Weights of a small GPT-style language model, trained from scratch on English Wikipedia: MLP 768 tanh GELU, 9009 steps.
Each number is 128 + 24 x the weight over its row's rms, rounded and kept within 0 to 255. Layers, rows and columns count from 0. Numbers have three digits each. The size before them is the row's rms in percent of the matrix's.

# layer 5 MLP down (transposed), 768x192, rms 0.104, rows 457-506, columns 0-63
095:120113127133178133096119109108127126114156128126143110136147154136155150117109123119125093128084137106133157136141128090100120124136109105146092120109136126176131074121123172090101125107174158
095:135082129108137109156132115169099140140150126088110160103096136128129151178109169130169138143134121085140146138122090142142131105143139118127103138108116144102119135113157132113125142120098160
094:121096129168105164190137098112132151139137130152139134088129088127164115181113122088102103124117139095135128107134162182120138105118188158157129113127128107089117126122142106090106102123149127
091:133110115099139132141131105145173096150091123102136145159148099133115137153141067161163141121078109121126104150099135158126147184142128163159151083156101112144066127147121144140141136129179097
099:123106119156106067111150124087103091141098117117126133134133131106163103130146071141150085065134166145107105099152131122151134152141146103118169105110147140118098159119142173118105099105141138
098:135137184107129144123159151145164138170105143112116136100111123141136174086168156096110157151110169124088103142116127097105088114107117114155099152108135104108165097139108126126152083122121104
098:129173095141106126085126136151147103089152128113106166129143111108117195142178141090139121105077095111135142108086096119130121151141114164125170150135104119115128132126190119150121089129099121
093:140119106121148114122098125154133109133089087129138144116127115103113097108127174158117162165160121087139197131135132137163170107138145142131124160106151143140165119128101117124160096120137103
100:102103107158171086129122162113140103092102129152136168110122194103117129130119058102155136150129136122149130118163148157152170136131132158131138145113131112174087130126201118151109127122113135
106:086076152163132126143125140125172112132162120132145123132140099148136106103141170147183133167159168167143144126107115113131113120113066117168134156168165130154157117107124115108127116152087149
107:105133098089077115137127170117133094140088116174128147110138183098089137125077139143143140146129108103155126126167150119124149168122136117108152143084199109110094133127140163092134107145145112
108:112111151116136063107134132108141096123147084164148117157141103083161110105105099127088083133132112122116118148130142131150132113113127151171105122139103109157156129091120148154116132120168127
101:148094107141147118136101185153128146072142139138100132112121124109115106103139133103136152107134148156143125112117145106127121135082118120127107104107130180131135136116158159089133096149114118
118:143121140126137101144151115098094136129113145120138127090140107122128141131136162129153121171141144081150118114120101155110141130097143145124095104180095118125123134139105134104137157087181130
097:131103160129129112121133122129154160112107134111124092149128140162148135080149128128119150125098174144114118127123133153106103163143115133128116141168120122107102117142134089119128120112119112
080:123104213127123106120166176116145139110148117126147129148131103133087192129086136131139137116115121097125089116132109119115118129124117122183115170124170160161128153106098173130156138163165144
120:126135092127106123190151130114136098139138111174153152148138128133154095119160135137106098136149119142141144121076159143158102151064105115142151115101114127152175087128158139161131119114136147
097:155157160125159156094121113146119162080103122170147148188112171112148143104127119121131106173113104150123117123092126121155173094134134102151104081161127134165145144124135121121137104142150140
098:098148142126162128147123131131110166125182100116132080140120120140100159094124128163124145116142124128104135149101123123127133110111136146119123114132105175110135106157106162150151072121134109
090:139145102119127137121096150136125180145140093092157135128138163154125093097147138108158136104112138114120117139115116101141106079135160160156088118112125141129154141071090149128131132142096132
100:161158112126097150162114182088148122129094101107162140139085130175124104126130162137163128155160109130092134090107120154165064105090098115146118157106099101108152142156101155153153114154117165
095:139161099121134091142197152113120086123118101155110132167091122154109136133159111150152126130111157114159143120142143107144069111078098146141167170142119147117088130153097118121119133110111134
094:198159077092132101121169137096088091125161136136113132134098109118132109169145140105133133136132149175149110098161124090131142123111148137098143166122143130116072117117095139158173100105152121
099:125083119126119115169126142084116093148117119135155133108142102143182127131125155123142137165148122096113129094124121132108133165138134080122130141125136156100170143150100139148105116154129186
106:142153151120165072111115116135121097141111153141065096108125120120100114161117134111140123122119093124119110118081096139106125110132159121182104113119118127142160095153111135162117156097104170
104:161164150127145099134144137146122145124163081147144112144143149100140117113077131097152141133149112151124157112124137143116152116161132090131105150107142098079177108142114107138127120119124195
094:131135135098160153134148126144149165127145146103115142151114093146165150142111111171104144090154113112120146111136158093113096090073114118115121130152147118157149119113174120104138137132117142
103:143064133134142142137158136142072134113135139104089157151163126146167130115151092076119120134079096107130125152113156107136166148142097141098111107150114136125081116160157095129100127151151107
086:148105137148135140113096112138120162113125152131154114132137127131146116141148108153128154140113094165106098111147137138118107104121128104164089124097107168101168103098109094143138132101181161
098:132125134053182131146150105140104079128170156170190149142120128107108158077179147125130172159091104125130115133107124127117129130137150098101122102110124173100139115167124102124127137084149124
099:120138139143160111107101141064151139122140123120100161086169151167083190127123107145139161116135133147112120136142142148103097091122080098139127147115166132081083143093136086114147143150129125
094:090164142126201090148066130167116129124157125156061136134126130146098143124154141145102134109141079161153111120107145110089106138134142136118131125095135133181144108103105119094129152135120123
100:090142120116156110143119116180103121150093115118113105094128138143126138068093190155116125161141099190145140121129140127088144154126164087130130161147089113081111158166118097160181155129159092
103:131125102107179123126126103106106177131128145154129114129122129133109156123112098079098153140139163142132152124132134131201158133123117123139121109133111091143093134102150122112138167123092149
103:136155144140102167157127136131139171142111145110128122129179112122133139139113123147127189101103150111166129104069113154137100136143166119132089104117166168108131154053120138077154135102131078
101:104125189105146116083131130146115126149113104159136118130146131133154139109127122124168099103088171100122113155115150112094156170112098098145121179122153109148117145119113106072130132109138131
104:134112111150122162125158117141136106180118141162105120150126122137147144147138106129145126102134144158122115155139112095119105076147100183160162115135103094108146097106137081105110151186105125
095:134134175128077155140143102148141142093136182145104138126102173111115094122117121116152161131115084115145105118121150084052113177148115131135068103077156120137174151138137134099117160080143144
103:145098113108148157151147100113130136125183144149123127128110137099161143143109164170110107105155142196172166135087109114117104114110144095125123107137111125115103108129127122160125097114125122
104:097136157114112154109131113108151149131114108146159102129099117137108161104093070130147105113152122117157165131149110139146141150142140089127116101116126154094096116145150139132126134147100089
103:150099157101136121125113171121104134092136167126152141146141138145113138119175136150121124140085118122133146120129119116185137130122121092148106127127126132094089118124122117148120145154143114
106:139076132147108091116165094131119124103155151074165129122152153153113147116128136169128095099115093096133138120088126101101142107140142107098132131138126109144121109111173108132126125093148122
103:127138134103165129137122083113102137110102153113094192158090086136116108154141146123139124100141147134089114120121113127149093099111149131145157119128151118085096111123122147167065094146124145
103:116139138127087121116105132122088109117138103116176173125111125137124102146131106110126142153140096141140108090160179126130119132097130181121137119094154123132189139145098093091180150149125089
099:146119150137107127113107114151149156096099124146110115119128084135150138117174115134106121156141137108131111129106148150158115098098135110118113118128082127134108122126121124134165059140128103
101:083138117085115151099144141134126152135130142084078182119114128143122136092173092098097103100124124103168091107161137176139155152140131137136128112122114142140142099116172163175105140092109114
093:151127133120185154097115149142129173146141118103103130141111112108090111128132105134153130123141129106095151140089106151162105117125158128137094082135119110136112127062116116147163138126142157
106:130098120130185162081126119121124125120155082089148136190114142117160147135178162057127185107137101156129102126128121106142118144133152194092103150134109123160104132130095140139150114127102118
100:125124105093189103125097150123124096126156139158117156102085116119107130096109092106160153185107147119142108088122105138101147157158134100118103101079136133135109091140179170132123115128110111
098:155179126122182109144106132132084155174139138111107130118114146141185111136157155124143123131144123146113100136136106116132091128190129114151120123083146137119156114163112127141131117117131140
# layer 5 MLP up, 768x192, rms 0.222, rows 458-507, columns 0-63
103:128141102160094126184164114147106144124149141076136165156127106116158128131131166153112131150170156108157128122111115146109109131113139170173094147138132132070130131115166142153133142077135102
100:119170103119115164125104166111090115124124147172132100125088146142103096117141125112164105077115128154153126108137114098107097162144109128141187134124162121086140137152085145141157179143120127
095:139124148101157075151117114137110165159147112134153128094179090116141112109178144112140189136121132148091156129090125121122101173116145142117123125149146140126162134114124138134109122135111170
094:150150147098106134143139141154126090097133153098128095108197130116140131082136122149122118142154109125154145154174116135154107101105136158170072111107141100106158121116156149104117093136144161
098:133126070161143095106150120154130141139128122133117103141158145134129133151179139133112125168126117139117119170092113124119165143125125133117119122110156104114117103156111163067154146101101093
097:098165077106131104096147162121156116118124103103163124132168129080117093164166146093128102128121108105146143096113119149113137125083161178120099132134146129099152132143154080128107134153086152
093:160093138160093143109117140148121162107116139149153120140206087127154120141088129128152130116085137152127098143151135118136132153131113140158098126135144132171086141181081131151164084096138122
094:132143119142132169124104137116141147156176128114106120126125112115159102143112087183134108114161126130139145105147158164118096123112132127142118072119103097130174099112079119108144118118132190
107:121133090120124111155129177135123103078146120122099116130139097102130169158123124144092161162129074187152093123116139164127115134132144127115082105111138121154130151122124141178163137146129108
096:136127133131154168113166122145130110143204149120132107128124104070166128154131128140102107113164086128093119100190158129115175121114137143125093074096065131125161114144089145124109145109066146
109:124146112110134125124112112154146173148141134140129158115158123134156115139082120122114090149142097119041089148106124106130208140104133107169162162157163102119121125103183139145098132169122118
101:146126079161114177147161138123110102128119123131171133153135117098109152167101110115107129067110119137143100127158099137129119151108117149187127142119127127129141129194103146151132129122128113
103:133113158150119135137165119118083118099086170144166119096138140148123122113122131126137124157144169141145090103124116108134117137138065123163123165103116091114172168147114150112107130129119151
104:107164106122105125098158141148152143081089117140137093153114145161144085084127137120145106132112119119148109116100125104121102130145155162126089169151111124104118115146095127171116152128124149
074:178121089141117128117101144103093114177123125099141168135144162139095127095142083189134139106117128160111150130108121154134139144154109102101146128162120128137105103131066120141141122118114135
105:134118122163131106116127158126158142124127124119170149118169149172113167158155100137096136146109147132159110119111141130094139138096117124117126106125174115100102131147160102173131122149166129
100:091141115117167144124124147096098106124096119119118130155136149141060119141153153159173150165145129132127133112140120137165144142109089138126131112149145126132136120109089098123120110168155116
098:135150105132161137089156122095109148141177119089121187098140143108137168142075137147145103110138139111178105158136121130110114085122113100111129116158128110149087104118105181135112131160132136
094:143125140158126100144100118104121122121129119116116148168125118097132145163109118131076142131154085079141145163142149105109122137148180134130086138135114098148098113109166126134107119133140150
100:095135099178100140150166095110129113126125099109114057150147115160151090107138107140104097130091093144130150118129123126109141101147135148115108126129103142123103088125129122167136114135175131
091:140119133091153140138138127120169206147184109123142099161133164097155143127116123183085108097121109115140143062138155124115170134130142098137097133124102146136154129151091147135104165138168111
100:139115118177140110143139125105131141118148140155134127137114117137169130112120155089125106126133119121106118164180121114091123124104135166143112105137079164099136133079162109129082147119112147
101:166139121114093116146134096125179162160148153149126177134112130123136078128105082109109137149132123165161122142151118119117126113118121115156126106160118133161069132167143086105147097082124126
112:122151159159160117127153101157112096122090142148121139118121116121125098163116136094150177068148116149129136095145096112131140088120116140119115156120147142110119168121116154177113118122101129
094:133112114141132126106148139135153118129103172140100145109161165153143122100160136141102142101078128107127094124129159158117149102167152151122121143104146120104093139165108107111089126133112129
098:102173086121142127111142127136080158099118094113125146150152148112157086152113098120126142123124133125117162133128159112120071119121144108127130116108116117128089155110116137133074175184093157
105:122153091098093125126108111135106137075119143143134128111110127102112143134104128123143114116113100123127129115119125130119153179163106151123116116160124172098105161096149150165089120103088138
092:169141129052118123137140144125126130138144109133156149077105143120142099175135131067129120087098109127101123162116109072147170127151179082105159099130128140139127133136111128144112132140127076
101:145100169145148125131109090138142126109118166141102102120144136145129169137150132111109137118165136171119112135083139132109175133107173152163148134134063122175140083109092139097095135104134144
100:115107105147148121165149150160127114140116150114100142094147142118109098115112152142110106144134123146146119161125118090102163121110085098086128164117098147144188143130136131090102153126159137
098:109110151134145123084139128060117108127140100115138146118113162122141121167137127114104119085118129129158118130145144133114121081152128126105153156152130113179076136172107138131162130161156124
102:142088107113150135132146139101105112164098093110195148127118158095138112170172158093158126168121119092116129101133154153112150100084118120127167123150153076100141137150149150111158143091143144
103:133146095149131130086106115118119168094143117146153157107103165124107162146142128064162093116129147116129119092052147151134107161118137126078101132128095136114125123139136110126134113099141154
109:128124114149075113148154170144109141113091142086143118116142170144143109140118089144129106130095136125162127107092140101138128179176143122118117174118131140119146139146083129138160142096108087
104:135125135134119113113126083123118138128149127158143117094125134102113099096137188139125142125104138118129157146125118133100156177083106141155126130151142175147079080113114080092161112152090101
104:132120059119123124137135112150137122119137154171127134121160172109110139141107126105145107135126132121159120134110072101104152082129161126116159104122124118171128151136129128142124164112121106
105:125166155106112114129120119138107145073131135081128124089115124122078103098155092121087137084112114155142146147112162162122134150132134125143136124112130170124175158156124124134136124107144124
108:093149110111082087113161135143140151135134098113100148130136131133111132133120162090111131131128148130150127085108141181091178115095125149142143143126121136093097143158127114140134134175131113
104:092134106105147088088146155098099122161131083148160149159073108119165142121136146117111131113120150096159145168152126127123122100154114141151117096153137110097154121134161117134147104107113087
104:128117132125151097107161158190122144091138142187126157132149163153108138147149136147124132097135153145147088135117111132157090163116117128172113153123125158119122092165122147110125093152078120
101:141115119078132122103130151136148126122142212124152138149130087136134125124152156137137119098147097174103126145095143107134126120114115168121131154126171118094128111095174088071154127085150120
099:108119116110140146139134125062134191117159127119101130108154124136125125128140088170122138123155166190110121169121169116142142118106130107095113101130137143142165144113169155122140143096170139
098:136115152133134150162115115101146127162145124150105082120161136101085142139144115147110183148114119125084110129143140103113136087142166111186118102103146132150123135143122137149129151098107136
106:129146109119087103122147138111132089132086107157161105103142092128150126140160140104097121128123109092189095150100133118129167114154126116168158142121107106123122122146149142139129143141161139
098:114149112106144114121123103085098140150130111114107069116157122122156143128153122162140157147142127141179138122165126137108117152085115147089130119169117144127091162115121118111118126143143166
101:114122115130115109140122146115102126183165141137140134125122160112137150131152108124134129152118114139164076133130084124179143147155112133088142115085146112144106175130109139145123190159177168
109:130128146119116088111152116130156134128168138167151092122132132124164155131132063117115153121144150144149158102106139119103110184104097120116139118116139096148167117088116133142130143100122163
098:120106101129144105142191145130148076135111139107178120105121145140151140112100114091090141153142116147124118092117124123130144174127161109145101116129120104151142108139170156172118148121101073
101:165151122114142080144121112096131168089161129140150137082128163153137156145118144141065109134113093110156130130150113114119112144109098137148123129128103113097087160132171170162140132153154111
093:156135145110194137140140113167152120144115116145106110174155146128152082142088114105129142153098101137140080131148179145139115121112078096164123132139119106098146152085135110162144140113121135